config.toml
num_hidden_layers = 12
hidden_size = 160
norm = "rmsnorm"
init = "uniform"
beta1 = 0.9
warmup_steps = 0
dataset = "wikipedia_en"
Each number is 128 + 24 x the weight over its row's rms, rounded and kept within 0 to 255. Layers, rows and columns count from 0. Numbers have three digits each. The size before them is the row's rms in percent of the matrix's.

# layer 4 attention output (transposed), 160x160, rms 0.167, rows 73-95, columns 0-159
085:105087139116144089128102130118145128143128119120125133119089153091113094153080146151181137119127188147118120175149137156115150119100119121123110133149153134073102085094162145104075125128102149124146121139179119103143131159112124132119134160171096157119159126112157151129123114093146141145103099106159198122135132099147114115126116151144089156098084084144091137105147130122123095086118122129157139093122102139123130162101142125135119109128154145163111104131128183117096124130120114
108:128099116116127134150132121088110158132154111139172104121135138090158134150166135115119125124160144121166123148115147122160108103170095124134111137131113094102153179140080139153141179117118119161145172102112119117118106151159081108192151127148144106152123114146130142172153128129163134121093029124146171101129146094133144154141112118137143118139166095124141113137125123114132144146104143126143093140131130104140139100139116160100154115107126128094150139150143085137094072154120117
103:161130136142121130100128132143126113111137113177096135144105122165134133124141171122119168130111127142126162155126082136117137124111168111106158117118146103130112100118127139088147132136133121108146169133148146173155101108115102147106141129139161131159144166129115150151159079117153181110134061137127168138105105126138183169089141122117144129123113110142136157100137117169139147132112114163150182129126135146111157141105145188112144142096148073122075168117119098098131134110080102
091:137093136136128119123106152164152175133114107140148120110081131130113141143172121105148114117136123133124105130123145100097140094072087094151169126147131125127124150134122133120085084130130111099103163149147123117086113106102102148117106140075119148137137100107161128125140096099095152113157100101115168115125122116146173116094131152112103186118144148128139102157129129179141166089129121127188157083093107163076144118085133116146112120089121088106129106142120107141137154119116115
086:119136124148154189130131101116117130084119148145158152180135123106153110156137115091127116069153115161146117046106125091150112167125166075161109152135158113160134126118151101152139147115139107107148114141107147162137173137147098116147116133161109130149123102144101099107141069115119138137112143139150120146098109098130065113101123092127137131117138130129135126128079154091126146138152109114105133127148163146109160159120117127124110127153089096130156121112115072122116140155145109
091:108163156133120107077125128133121099165136140144143143138108161075096158123153133115092094133170092118116160145132092128088082111118151116128133141142097198130176091161075108135156141110124116092119121117145131170172136112151135139118101135144122071139150162080124165120140156123130158135128108107111153167115127146108098133120129113113151142141146115082114120127127118148145151120148124072128131130076153091149161142121142147168111124134124120089136125177146148144125126115111128
113:161131153063092163153159105148127092144191150119143139150132122113099121122096141136117120128131116140139112177126138127165098101124150162138126129096101155109145101118142095130131137140127127169105103144166118150142109104146132109075116110154088130111157131173154119115125170131153109119137102095086116108165142084102143134109132068087142122127129140101181081113083147107147119160110130115139112139093138101152131152070118127129090117129126127140141104129164124088121117144145127
107:114123128129141166149126093095114131123117152125082116152086157111106105131076115130126126135123074137136136179174145123177114157170098165155121142108124132109128140157129138118137121153130099179093109139139157162129144122178140133167117154159091118130150120136144131127139166206135135122103103133126109125095146071095140111118104105137118114142128151115098159118118088087137112122141116109118164107141144085123107115123098132146126115177112129108126157140142159114139162117178170
102:134130102144152106136109092147152150134110096127132122110114107082147107112138123150111091096089138144090168164122126151164146137147093115148141095127161118133137148067082106129185144147134144144105132094133153094122121129105119134164150157095152174137131161139136109096133094143087134138123089134118128118095169131066133123133128156092088143098098118106144114134167126176154164130146116124140107102160088146122100122143121151104078138116128153128135104121140110107077105114130095
095:114168107159086106161121129144135152111142106128105123125175152104129117134158161079162136156084131129143126096104173161115171104120125097139115124108121130114090076098134111109098143088123092141102140131149130115124131084140137135151116123090086139098136105162096136158098106124149077127151106140035138170146125121124137161152124118130122082109114122144124100124168158140148094124113156144146108111146165106086119106127169143123137129142147087122131125137127126154163129145126126
092:179129151165147141163167154103137101104122122152099141152160149158095145143143123159110154136127120125109136137116111174172106108146131107097147130140105163125081127109078175095124123150153154105139129139120118160170113131092114144153099121132165138118120065157103131180105132129135135128128067115157166128147165142139123193150139142113102097122109093142107118134114128119109151121128081151125119138146151107108158126110093143119147086092145086132126164121157125114148095111124132
093:132108120137146116132126113136122134152110128129147098150175122130117147122137137115105159145132123117131139170093092130143111137099108133120140096134103163091117137124121124166152087161126138205155144109113154131131119161091090143114101092138137129162134142104143116142126106141165124163125034102145170118135165179112109106088123159111156095100165100115112086117130125139122195122102126165157120154113130124144140166136129124103107144114131091122169082107161125138130111120144140
106:104176149119118119151122144111135156127085152149142116163164097145181164127091114118115103129137116101138163099120138112105112139159146126101108102098102137166093142118137097106135114116159123108081133130111097114146132151152152083179117077123131117142122128092149151118097146117171085121148106131089101151115155176179114100156112139112153089129106098117111127136097108116140138108092145132136165169155149135153118096143106138158138121191096135122129103133131122154138092132136160
097:122149119160124074121196137118130143128111125142143112119153136116136071096130138118141111143089133124189118159112124145159129109153120078153170112122149124103154154158137111108115134153156103166110086107074163130123089147131149156137088140120115176149150142145088123142150114142149158082137169139137124145111112110139135120072145165153119159162130112122125137115152128134136162154137110104123124115155130154136097146121171145117104128137129149050155154136158151103149126136116118
101:137135077143123132119083143141099146154159116118113135054113137165105136117156104079128188143145094157162105110165121122166159124117096136121124141128133121110140069115108115142140093112115126105148170141184160154166158125122076102163094109137110154118070118139106133138112153115119127141146166095088100093139139129096123150150159159116131154136090115127129137141097163120121116138112097145134142106097152141147097137120141130112154101099098130130106099160128129108147121144142127
097:115132107167098117128164102113131155104123149110117131127112116103087166154171128138136157130112138111127159144110156153094129131107112101102136078143121103085180098141148136131096157136169189147152140081128124109172090119115111096120129143147128176127163156138141129108134142126169108159127067103118166120173124151115134131153098159106130101118136122133149082164086096115135102116112150129153126110125123093138155143085126159123144121135135132171105098107143153115133108078140122
109:112096114088159122138095116071129150132130115082134114160158158116096139081117105114176155089145156146150125143120139164134167086132099143122099132182109133109170115116125064096094117138144144140133143143149147105136129134139124120125103161188112182110153136144122149143114145141146103126141078114152126108120142104135102116097131126109114135149122089108155160146124126175151136110105091111107084122106145167097088089124090132123128138149098113154135139108145121117132168129104120
101:101125116089153168097168122141133118172133106089125146168119122101124112119135103144117116141142075130135133143108126113155114152089131103130149112119115161143173125146154142093099142117117156095133135151120127094115150114152126166159155137101124171122075136112170098103096163149155119115125077142164088113077093116100130170165108128154113159142156116090149126117160114111090146184130104155149128164141174118094144140117130129148168153161126115164134129131153126129107111117128132
106:120129096134111100161118132133070146166141127072117106129153106125121134119136128101148095137104129070126145127142061129140118141105121141144150101151165132108116132118177109123118119080107130159139104084089154107090104108119110102122129104141118153130168118124160106168130141119168113169144099142154135152115108125151114145150091084151127143136115147085133112142157087130103160142132154174151150157085143123139154153111118134103159133138136136061135134104146132134120163089162132
104:098113148094103109132172097115121166135137141170126123152133166076148166136176101158168156110119138161116112092133123139154121136174105127149132107150105134094129127120168133109144127083097157126083136086103113124118104161122128169110093108161106160151116112161145125144151132131136136110164055134122103122123138130144064150121102134110140166116119123141162118130162111150112133147157127150135164138134133107122147118141129156154112182171168147108123156135132146120111146155157097
091:051117097136099123130135171121086144106130114095116137053113116131122133102115156102110102096173151099176111103112110118113126082114145113152117083121134104116125154127114127158095121093087122128115118136142102106115151140153144100114106123143107137109128103120179146137134169103136146118152091077129127118102106173125150139122131102139138117106181132124157117133114089109113142148088124115140113100137156129142130136149112114102095110074162091181117154119097131129096138134153138
098:176189130125145106110142118153148095118139132117150146148084118147144146101192127147149091169103123125108125109105159129132110160123121130138101143146131083128088098112130104134086150135112174107125148095134167132151132123135124128124089152130107187120176118116099116140109108083100123181175132134082153120102141137133123105134120130128144140129120116132181136122128103140178126128138136144134139111139109154083113154107182139164086103100121092127124141150137111169129113153103090
116:150146152142132134097154134132173114118101103151092141106119144144154144089102105088159116114155136159094122092159162175118131117144101156092139143104125143133129171072089133122095120120119081150106106119171133134116142144129110103133138147140088118104139123120123119132109120114134125131148163139142118148145122151098144093173155131150149151124097138093109106145146136122073168127141125174078173169175117137130131064129131081184103134135128143144149122124136121088109130134153141
# layer 4 attention value, 160x160, rms 0.186, rows 74-95, columns 0-159
100:126133137122099108173104111122150115152124151148115103138147114116139141137131146159171119109106108121083154095119126101073111166109146117090096141133143124143092110103131076116130096117147125103087058138132082150143146148116162109124119133131144089109105131163108149097099150099102091169146136129138124137107097130109145124152141116085172143106104127102128127117130161140112116094131112084059191112138107154140103121111131144104078127094136130119119114148129165124150084127117133
098:081114152096152131138132158091144146109121146127176149146199151126147085129131096125120081072116124159120120153110131145148098127154101135144163146108129112154066149119118092140125123115086149120124127124131111144147132087159166123125047078181117157131127122135145136114085117114125120149137101123124136128131139118095131135119126155147083105120096135140093110127151155137155115115153146115142107125127149126162148119132117141136089108140154148169101127113152118125119088170088091
094:092144117124137098121137135090140089100119160106099138128211141127125106149127099137131157118112111222133130099125101133137114188141148163137128140144104148153048095097135166147134156139151162153158111144131153106131091121152090136136089135119105116157173151159114121145148147114127148130128138147101113106113134116106147142144140142127121111091148090122163142161136103100107159142114127139162150124139115135138127131153129143106158141133125122181153134118127148088115166113144110
101:096104105157135090115121155132146122196134115142115161113164131147152147123113117159125123145128129152106122147151160147108142108143128123111128079144158132117043100092138170112182141166157102138132088138161102143168142137112175091164141135096159139111124143151129106124070149163077131111143138136121166094139127111142171116114114131129145139129170164100146141126105123153129116147142129097167110130164120124159111094133134082166110139112128120111120144143147099141125156118115142
090:142160138134128162153144139123085136116144153129129125138164143125170099117114148143151131137088160146115142149131097124136167138131123124099123090092169051158108169145151134128134135180156122135150133124108129133106132155114150144110136107129153135124112096129099127132121091124114111106097120118138112155183118141097175189156124159118100106140132159160159132128121135095093163111109131173146115154150077150146128137158113068113168163147145157162092123112139120130100085145144135
105:138179105150117110098089141118134135107133140084121100154060152146097171115154096101131094118162121127116127125132141128107169116101096108107136111155176108131108137122132175125108146110141151112128168092119122176142149116131148133170152139070134166141138124098113107117126110097091100142113112148182147161098128129181113123138138160132117131138152132145112107110142145143123106134113142178118195151139127147105148113150156163186139160139115137125161150135113143131144103124133155
095:139170107181121078113105157169135128124118123152182176133155114158102112132145118116150157148128129085121131132123102135110116078116143110110119121155129113162179127110115118148104171108154127110148141136108122098159146171124131140111104089105137118107100105132108112123064121127096099106100113140136153144128118137145106091179104125121133150152167138132099136133172161141117134123112138157161179120069144146146159139134096157107138114083131112121140096123151144174157093125121145
098:102094117121132143152147143093104104150155148150150122126162124123126133109103148149184152129149106096123122106128135138126102186138139085109145153124081156110118084139117121123094105149136148166113156137115141106130147157169126159087160137136170097106129121132125140146140143111163155137117092103160085139144140122124119178135117150138112138124096128103038162100133161157138102104143132107117104120075130146146167111143124116171117114126139140107115063126171113144131136106125099
096:115108121133129139085132162114151096146147125120128125138078142122086131127129112170156110093161139122117112127114133116170073136128093153108155130136117150161158146171127158145143110145071148125161113108111131120109064102097145122075138154149110128192096159107135127133146119157099160129142115103139122125099124094104129116119107155152116124153161113129123134139099147103145149099123167179122116178113104140133059134123115162165124100096138153122132150102140139123142113160125169
090:142118128124113107138136138144143193128151139109202118135107107104127050119124165119103128117124161141126120133110096147150100162148163121115146164141167088140162129151143126159115119115135138156108088129151160155172170136124140087131135137112128132145122128107111119110128128087090117144116120125136121157137147059130140091127101142158151120117121127102089127121102129155138127128160133076134099131107103115150075136107192155129094148109132148112106106123141121151123161176101149
099:107173128134153135147143126122136137093152154115130130090139120092127111141148119115204123098156140115104120090121139131123128163123139131150115155098174119101126094098108114147106127130128116123095111104163108127127110147126177127089138113096148128142153087166152112123135175108146114128134093116159088151112160076111121150131125111130125129133127147068128128135118068156116164110131122047129150106146104158082142105120136111144153100153151126162101140161084086137122105140130117
094:148108127119144194106143113115117137154123102109064150169104106143116097126154131118174107143127123127128132162118161086136155111086126131173148106101163082106129119133151134124124118145110094135163150162108136136133103130092126110106159132107185094101151118150137135132112113109124170154123148135169133153155112079144124123098140136170190136092128159121130114114135110115098143126106090118147077082134151106108128144128098092098121128078141122118167137145145117097119093148123130
095:179137112101137112114121123159145159127120152145142103164125120095121100142120123151130142114125079114125131111092114147134068141125124125114121160092092128100130117102109105114155108129112152081139173112160113117130119127106110115117145125110114123138138147102125123115124140161116146143117124113152106113134139110102057137172112122071137129130127138126067164127107173128168121128113149164133119135115163159157154045085132149111138129113145113201104095074134123157121155144112135
099:113092120107111087123176121122141117104171126147174137129130152145113093152131142190110110129156164127105139143097112164123178142132135159127141099168137151148081151158153136122120121128152167150127045106093118082125102142097144152102165130123142118106163112132136105136147122113106126098160125121100140160153136108142106129134140112132138105145123117189125110136129145138113115152153125133142148130156080154115150166108120119174137138188170098127173127131106146146134110154116120
104:171120117123101102146126092160132123106170133158114126145113115138122112098137109141130084081134117132131122106153160143141125116135122094144072142122124106096093125113168118117154153096087136127095164119155088143126135173168141165143103130154090097132127110142134117114079110089145102143155104141089101135076140116138195163115158139147179087137133110128113124134139161114128144159151110145090132108133138159111090141156137125127123123118119165111159114156089093077137099137127128
097:122118113143135129158101124153159117112121121176136134117165146155135152155122151104130119115113082163093121112132147117184037174147148120092129115092121156163101147135131148127126125117133130140111112134121124136149128124159104139153184112086092104139180129128138095105154160100128152124131104117136133145132121120115109154130140111147145137126151132052091116092120162128125102123157193131115155131159133108128177146147098115128150166111161132178149119154142124158140127150109142
092:173166120160153106121117167166137102105101130165097128109123127131097076176121108101193129146140137119131107145112106106107153144163086129138113135127120133097153140132125136130101110124111135142096123101132126144112170125112090122131121122141117113146158157150147092140127111124131087149155170126138129168142123132152190120113106101130103099118113143106107152148132183119141108123161128079126115141083127110140104169178084116155114110130140149105148104099146095178172120115151162
100:124133117124171152084118154180139126054122121173143161114131121131125123143125102136140104137136155141106132091129154166130157101130117158150126106069122168092130110105114109138131135165112113127118125162114113111110106125096151103104135114145096134152126098128131138117107132135119108075126107102114124135142159130109151134115119140154154110103209100094111142138122154129144075117093132059074082079154136116121100111131156116166127128137127131175158132119130137145142106116123149
092:145122115175158141132096136161152183103119092132132100132122105136150137169109139103118154119131106091160131105145124143107113155158130098110172125134104142135104096151145072128099124186147102123117085123116114139140172139131140131130149128116126115154120185126129121135092102151133155154107099131084151126144160123121090136150134138122130101131089113091050140130131178125130130125140113074076137086088107136123130143118115083112106113097133154103163136154127124134108096104149143
104:101150119165083168105112092149145125120109107141149138135097156092151090154146113152157115153133127134111157143184142143076167160103095144119112125115129153113167109116127083100139110087114145143145108137067104150113139110098104140166163183165123154149141122129129104100146144166155094142197143164098143145168139107147154133108129097128179120122123109142106130131130128150135137087139131138106145116172136118170127149099120113087141137148130129119129119135135152129117109155117148
097:151094132167127127161128159080161146150139137133106148145193178157121119127097093115125133105101123134147101154156159111151129132125168104103118146172083131143135123112131166042155141119163112107137087160148098137160126112122120132085144172102153115137144121150092126139129112137110173108078116098167125144141129106116153146114144161103115159115117138133126132133109154148122152113146134119175135109129105137140139103112191123117152142122098141122108136090158148088100122126135139
101:131135111106150143172123137084136131145112117150156162128094155137152152156121109093121132185099121092138124128107089127125145174135103088148129150151105130117132107166160139125088092117176168146126135185134152157151133119088147144090109117111158115135118075131118111142176128130097185102050129138066153127127150127184134129084112099130105142130139120160098142136112147130122111132132132118147126149117140102110137126140132128076122118160133122122128150173123135153133143118134142
# layer 4 attention query, 160x160, rms 0.181, rows 96-117, columns 0-159
105:127127151127201144155126103119120133116129111111122145128138124156131147135087136131148159112109142147121132097168124127155135159144080123149112127101146080159117104119152104116095100145166127100101140119121125162149140142136140131166107140142100131138153154056139114112120121106115098120155130135085125062125208145164136096123125157098147128135122088100145108099151129122174105124169133133120117126140126116093149119120116134127086078152136153073121170149112113073126122125144138
104:138157159155154140104120166158158108139137122157131151170130139092142137091131125073147138131111083109101150136133086118127142152150103095149112175132145093135121166177142122130153134145150136119152148132124142107119118176124150121123178147146099141149160153126137131103153131166180115125136087101134155164120129150183142129111144162140132154116108127131120098151117157100086134141134118121137136090127146079118134071158126076147147111149133126093135113137098093148143169142135183
110:160143157138104144132141106123160116081113092091126108130070065145201117114086113134154157106116156143139109095134142094133065096145132127167123143145164104115150105125135142134093139185153145160139133123152120133106115130149158134128140143131107087094130128169115152095134140122134134140127120138116132106147114149090121126142129130144164155155112165089103126159107125137164091128146167134125094118145109113153137108131114192112139093122099098107165133146138129137112079135136128
099:113173146140162154142083172144095090137126161092107141140095154123132097097136118084152136142141112093097112121115141106133124154139121111119074124118161129118138121136106111111060119168123115118132153115159144209089142114119105121070126162068150149156105098110078149157127112101165138142137123140152125163121150136146131116097132140154124108121153108102124139152127142128153129158116136146114121124098184090123118112145158133120138163115135123140134140122099123103132127132067129
102:137184144149133153135132137117153133181118132129107114115132127121123164119094166152098113119102124142118113131130132138127127118107119190092134146115152123118165136112107108118106117091140071136118131091155132079153091134131174100156140133131120126123111163112114158136086093135127129069148110134130129109110158089124120145127128148147147176144153065173152105116153134156140139127130120116159124124129120199126125092136147167150163165088134149157152092134153136136141178090120100
101:147162127122127147097121149129115116115174179120129099183115119143148116110154121133123116153106099105128157133140106117169134149142130152153144133141089176089153079084147115186116175135124103130137078107150137137155179130131162099097144162108104090175189130129112154131158133101150096101137128118114108155139125160121096135098156128148102142134125156110137118161107164095139122151159119127094090129093145147098128119113126105109104146121136136150109130130103155085107095142146139
108:116136133137071154146129144077118139137097139121149147139148116104137100098148090134093120118151111126138150124185123141101080139131138097124161131093148126103133105153141101156106121148136086138084117145188105134153156146129163127136157141136136125153082140133115122154081145133109090180176127140090140090112151119154103095130135102110124149170116105114123170132115154088088103127138122110145094104141112087180132132141081157106111102137162154107096127125122156102121127131127150
100:115162102125107142113105131098128138143088111106167144111118116100100140140100137157072114119150126070140107146130090135109115152123109131123114128162136162099119118131162094091115159138123110131126176175131097145111128133108153138113123080121130152098097149090162149126133127140153153093097125124127163143139137152181154090067128130144141146123150144145078152105123127056136142162138108108131144113129129102145096154170092136087131155132157154130128160126113163151153113163120156
109:106177118131121144105127101104123165130152116117122141139132107144133146073147114124128114114117138181118098110154162096168146070102112130159120110138132108139119109153079156149124111135131150189133119087093104132116135136090139087147136116124116123098149169141156139131149088112101152143131152142157148136144112124141175150140139175126113090140097110146161143164111132129179141128115119119148123126156125088179092165079146122145126107137111112117117087136146082112116180144118166
094:139104160160159120112130168133114129155132121162168136154144160105151125100121082143165150128151129129140109092136164153123119145116147097093089123149164151099101168177136157127100163091122131134135106133143158173129143124098151136112110111141088169158106117105153108111091103112109128100120146135152144120152126146146141132119156114140144142095091081049115113121094106092132115127127101113143152117148146159115148111097161163132146159127084148106173134129123081155116095135129126
093:123143122172112175124129132130163143183164140112133111104109147108113120145112149153098117108086123112110124172127143129096127132143143133127123145131117106110152092175087147142127112145071097144160069148170116134079138115106125135127113110119101120091175153125108171109126115128132136131140147111112175172131127094158163132125141117140100097139123159079108143108135153139168105106140144162124140162155136121170149128142180131118184083089128159117133121146130168122149102122142135
099:143140134096178141172142114078139122152075139122108152147146112114136127121143134156167190137113091146067123113122075143117117118124148134155139104135093138137129078094095119116137159126126153095114106098112158122149165133148098155156140121110122124197164085134126102141161135113126125135114135125166148143110080083155125113124096147114095168097145079146138130084145123106111111152108153139100124144177148126155118124149142102129129119151116134117156131114136085149139147133112137
107:131115163128137130094184143058074115087151142167118113118113123148141122144135136126095122125121090101151118120182123131119118124117155120132102096149108116124123114136149109117131111148055127121132156180154133129158125133118072112102127081140143108129138120123132154117094131123085140133114105114136112128124160130086176106176098137096154129146132134109126159151150151109102150138104155160143130161156099170136111130143137082140111113103168149128141171142117089082163127136123097
099:126135129147113181152108140128200132142083132148163112110157116124139140137120112142140137141141082122130165103134096137106132113112089168106117082139094126167133103098128120144128194156137122147118138126141088083129122122120156117172117121125150135119091059140107111178140117116137108123128123107152097106102159116141179113128140114113120128092136151153092126114109174102079115111116136135085126147164091122129124098127111144165107154121169150136129103092091100120134133116148158
108:122117123120072113142131107121146152129177126144191088140115089160119123086161142128092128172138118134126115127090134115152121140108109107139137092122150116125131104147141096132110145123171182121139150135082097149134157139085159147109086110140148096132156114089114123117137132142109164096104116108119151156140119085162143149146117129152142118116133115170099145165129099146123075135160148130127130112102151146090130126113082124104151155129152156110127140143149138183182093172131130
104:106142094118126128096132107125156111111094099178130159124099154139132072090097130162136113140142144151124163111129118145118079109165111126131151085090116128113108122166152155133148144140123120139111135086120108143104093128122150108146076144116139120125163132137125156127183132153119162102118120122108152120114094131086152158135109144117058098162132144138107153152111146148126145133115121142102116159163141159069107118126116166114164143134145103180145094088110091107085151111141133
101:105079145127107129144154136099194163085117132130107143129112127132119103144117119162134128117118120152109128113134142151107074150143106135166106127133117110120139125110158131107191120164153161142094132110147128138133124095167103134123102153166113134148105174103097072133142113130148144111106162136126108145119154137111128141118116107130108170152142137143111128137134114096156239121157106158114112111173097106114132147104116142131113101125120140135114120102134127148127208106136140
103:123140122104115150147109116104109134178135107119139101106120135123121126147159126126135069087106155104105138175129160140147151125127102110112189128166135142127160157112141146133140129142160102122114171179126131112125099136161113152135141158082150124136113111113130141118128119128139111157175092151095155133141135144120135105180134127102117167088157106120117128181083084105127151143163126166106126079161089119111148151099095146126138094095115132146128153147174181132089112120117140
099:120110112148092150108146117100133134161078128082144137123150161101126134111104173113187123147152088113116144099129141120110138132102121100147121094120133175182098131139139111146164093169132168133132129107107080112131159102145153152139090133132173112144094131148164119154164130174122133100108116158134113154109173101085100136151102114111126142123111123151176141119164126155146119104141177135150168127106137135097124114133113144095083133111163131114103113105140122166125106155142106
100:151129158116115135113151130130115140123147173154138135104150103148120094140125121145121154143096099072097143097127117102123139174124122135097151138149099136153144163091117078114149124116133103199116088143155097105106109164107134115182171145160119145119095149094170108110139093121105153127109093110148124117125161174097115115131131119134120141119161116170121125138122162113139135127126115121123136140196190112107115126138115100156116132140160165115150162133087128094118113139170106
110:106112156108130100126140117115158166113115130127158112149127096106132146128193146094132074109100135127089144136201085127141164135107131130128132143141144122087134136134148125152142161128112146120134147141120129120140153140147122146110127090127115154126137159121130101140131128118104121096117124143160146147134146143187132120154157131114140135128151085123151092128134144132096121095180181119104139085118144162072195155105108103150127100170142125134142191140141123196136099123121115
101:178132112099149145137139142124166124124132130127120129157147094156141126086121139094186123078138125096091152133136159130120134138146131144091104122107115164120119157109125109136127093147128128105131118144101129124137155136099155089105107138120086139127139112147134094132120135111133155079132104169125164172191136157172167071106116152130207169161165131140121095135140120135126148147149106112107105117038113105088129153132142120152123131122118137121133108137135118151135118113133148
# layer 4 attention key, 160x160, rms 0.181, rows 96-116, columns 0-159
092:141131135138118141122138116086119126108115132092134126099113093124116133142121117111120107106113120160163095136158119141148145153146147066155052183119132140172101136143142170128082161110121149159140165123202145170121115092124122153116126127151150152167141140121136112141111150115135106089125093177094118114136153192176112122107124109087126143118134116145127101129106142143162136097142144120144161104097121139123155131122189114151138118098120106095132086157112146119123128115123129
112:164138113129177111132134144150145102136100135152120162168103122072100086097126124134125143118127105107133074109103103142156128111140144112171127126130150120145147118141133152126092155118124077154132171131145159159168124117133122158106140143121082142162162134102142146110097099102171099137175073079132123151097128135190124131144155124121153138115132165104145152111125109126136117178087121126120150078128141114128120088138148096143172128130141136113114098139106100098125165124093130
100:133163138155112115086139117077165121151115100125165149117081154113184121098089111138139117117132180146164138137164139115127111100149155132161105084117147104081090166099101117138079147134122128136141139087121106128110128178124180110127145147087134105161105090150143138104168171129160128122117145136124124137114106118102152096163134134121104121102118117093158092126117122120106104133119138129148126132128097077115198133103100146161159133119108138113140146111118132113125100132121097
103:158111150166152137148140157115162108126129149121097115127121096153154107080134133073136138124099097128125111141056145112154097128114154154143132123123154111106135146142152130084084120131127128169113151151127181153087114101091116143090133164139142128151123130104086128153129104135114118131127136095159118180152139125175102141109077139124130102120121157184112116171134141149162138124088123121161151121131161133114120118145150112134107123104094156131175163095113149130165082116142121
098:119130133134142201160111155121137136174113134148148110135116135126111125114147152126157112145168168151140113178107119143124143101097144173143058146126148124145148097140074113079103112135163118132119102119188136111140111085156126099116102126119111128095113166133168113113104081145096127145164089175118120140105115126099121145104109140118123135155107150125121143099138129108132137110108094139135102108168129156130105137127148185112144172096120107134146102100134116083138132123124169
104:145166133145139104112131130111136137117127134099140110168111138105172111132136155134113122122115152118085138153061118130118132142108076167135169173104077173121162129106147126146069126127122121138117132106165145076117113154155141099104092136192076128145145107113147137154162147138107119137131141106102120114143118141138097152124133110141137137161151132134160166113148147093127121134139192112130076159093126123166092116117087117115115159126116123152157159104146159125128110158124118
105:167098138123101146135125156085142167130112104115124172121163139116171099106073112127152115093135100145123129153177091106108086162156150102127150135142149102097135141099134142156132149151142128158113120076101134040117127182140178121122165129143139113125126145121092133154116109125175109147146134120129133116148119101126089134140123090088121168147099133123139130104118173139123128075121119114146098102120125133167151139148148130135123112160134134110114125112149142142102147111075115
101:131140103129079114153119114103099130127125102122153165157135116108114132120137130162094107143155140125112144074168116120114121141118099087107156124182135129099156167116150139149145149119136107142145143115080136062119105103165139108128148126109159086096132135143148105133133134166131148112092169106153125096122149134165142127102114128135126126098160151134102111112066119120136154167172091151067135104120137137135138168136144136096121147104178128144140141162162182148142154151114124
109:077162112124142114138113124126126120174094103120118123132120142118070142095127151112145105109132128130167112132090153127101152119110151139125123120149118141138111124132112134156108105121130166093106144155079079110115132142114151135092150095105174133089139129147138084127159131098123125084138159110148140152137074134070130142162127136131130106111127157178144093079132142134169103157140119139127127050107127135134119132127123146116128105110155141136141137154067091127078147171129162
097:114139125141155115095108113127147095155136160166122107138094106134089135146162132122183142141183109164185139112162172099158118137171156121097084114131153079120111121157144133128072141123114154132124131150166092127132143139144120097132120127129113071145132126142130143107100130107104147118133155105094131108147123144155157166127190124120158135109123136117120196132150099118164134109167137098131161131102131157123133128094157179107120160120143148135158164138116114149143134115107127
106:045135119138093150137108138135145118158144109115114143151102121141179108090138123075133126132115146160136154129093135113092133122127163141110141124194133156127091117171116121151137129131117127078139151115105105097110150115158122147108138121122151153083135132121099125111105154131176147103106163114128140116107077107145134155157156133136109129136105166110129107082151138094160112082150140112102101139150111129137159172133189103129171127134118152117137161162136166109109119143147146
096:160143147130156119131118139118103121098116130127152136147122128144114137131125102153132134105094123076137100135152097114125144145129155167163089131140129167122202083099108142142154155135165125098118153097137154144163118123062090145133165118157087174144169138123120127140112088133106080156181139124156174130110129138161152142151090137134104148095136079138114114099113126111142089154115160094137139143156144121146093153112106105132134100114121134114140145135108139164137151102081128
095:131156158161135141050142129111079134140116104162108112151113116133166097135126129115108107142095115126137090119150120139132093131099126128143130137124158174114144102134157133105142117143143115128111117134170190159161134121121128131132132137127162137121090103121131130127145083139087095153086107132113130130110132140072157112095070102124077155097125144083104154150134091118098131139120138124132126184093140113157136108143126091149055149139150139091114123155108118109155114116099133
097:117153084143169174137124141148179098135126159122117072100132098105126127124108119096120113147158122149166145065120115147156122115151132151101122137175082165158172129118130109105083168103150110113130128170176126093112142158118172153109127141167114146115100088145131102163075109149149106140130146110144137107120156121157123151105132125111120166101132132142106122116130142120086160126095090098113120139126105126106125145134122114143115147109152132108079101125126094162098156151140139
106:110085127106114108133123114193127126136158122133167097134102109135077098087147113125146123155155100103145111098137127101159148163115114080136153118152146112139133116136119125090114210126140179138127123065120138126120159137121125093131101139141146138128153089153112102120165088135086133137129104084146160148122131103127135145182179115109127130117152116117137175129104126160109139141147112121124107098116142130116116134110061158129161138134160126091135120150142125126169121165118123
100:160142112137106154127110111090106109102151085142127132090147157113159090089131102139134104136090142157154151134128091110117154127135140139123183133130104147094150126154121138157192142116114178105111115147124142192080110139105159156093128123131107141143143113122138118113150146164150198093105123134142092118103119137103099130152187144139100144150110116158120127135109139105131139149128110101089149175133110125092136118130121107145142118153168117127128143115127102081063126134115121
106:111101145154100134089153134120126114144109127106137101142158127127125191142140097090123141152151180104112122150160136106117085166151122139094118134145152136082142117121074137144163145153131115127143128164109149140097121150112115110127089149128126135145118175116123149147189157132131111098165113130179151107108134132101148116116118151155140170137121122136140117114185142060145123119154108090171115094151155148091087135156092148134119076133142177124111129142115135142152137115122112
093:138115131125100128120125148103129132158145106135151112117154121113139092119139080103112095107101110100120159120106148146154156156095127138174145090097118124078128149137157073095145115135119097130109135144121124134126114138134148140099101137124084119119162118122124160152103130153140163153125126144073152144125144121140135136123080193130092147094200064116099125116137067125135119134097125126164126108095123130108124139132173152151175098083163135121108136099140157132134136111088131
110:072137065159132106117074155169122078124095120128139140116129169119073129121097132111144134114128158158153144094143117133153118135117172121124129123158142159147116139120126151137129127114180158156176127136075051121130114152144131121139130102140145138156074131152124098143145145129146148130098132144118113119087139150111072149181121119103126134096101117168119151135117145167118121113132132146110102127101108156090146135079140133125128159121153091155131130134104104142154152129122144
097:107121133187115106123167151152124130132137139108123184090137138121131124134114105129099160140137093159104147111182143134142125164138073103070175150135129115146143123124130086107144121126146163138117104107147108131074144142141133161171119101193164084130124120128097163111132149119133136142145136136104101130131149132127128141135103118091155134134132126116170106113090127157109115117141165135157133135182083126136108132132143154156123117115178140133150064134136174114127084134160152
101:083114105111159183156119115144122153126164098159138132106131199135137129144135174130133099111151142131110128159139166136157122125118145096140106100115132117154124121118122149160109131115110165112148164131123133110117163160155156162143098135113141131114124119128102121079104105162102124145142121156086121094117146145121130096100119114136102075155118131113160145129056129135145112166143154121145123131103122205128186109121106090142124152141170148082148158149125110151128125142148161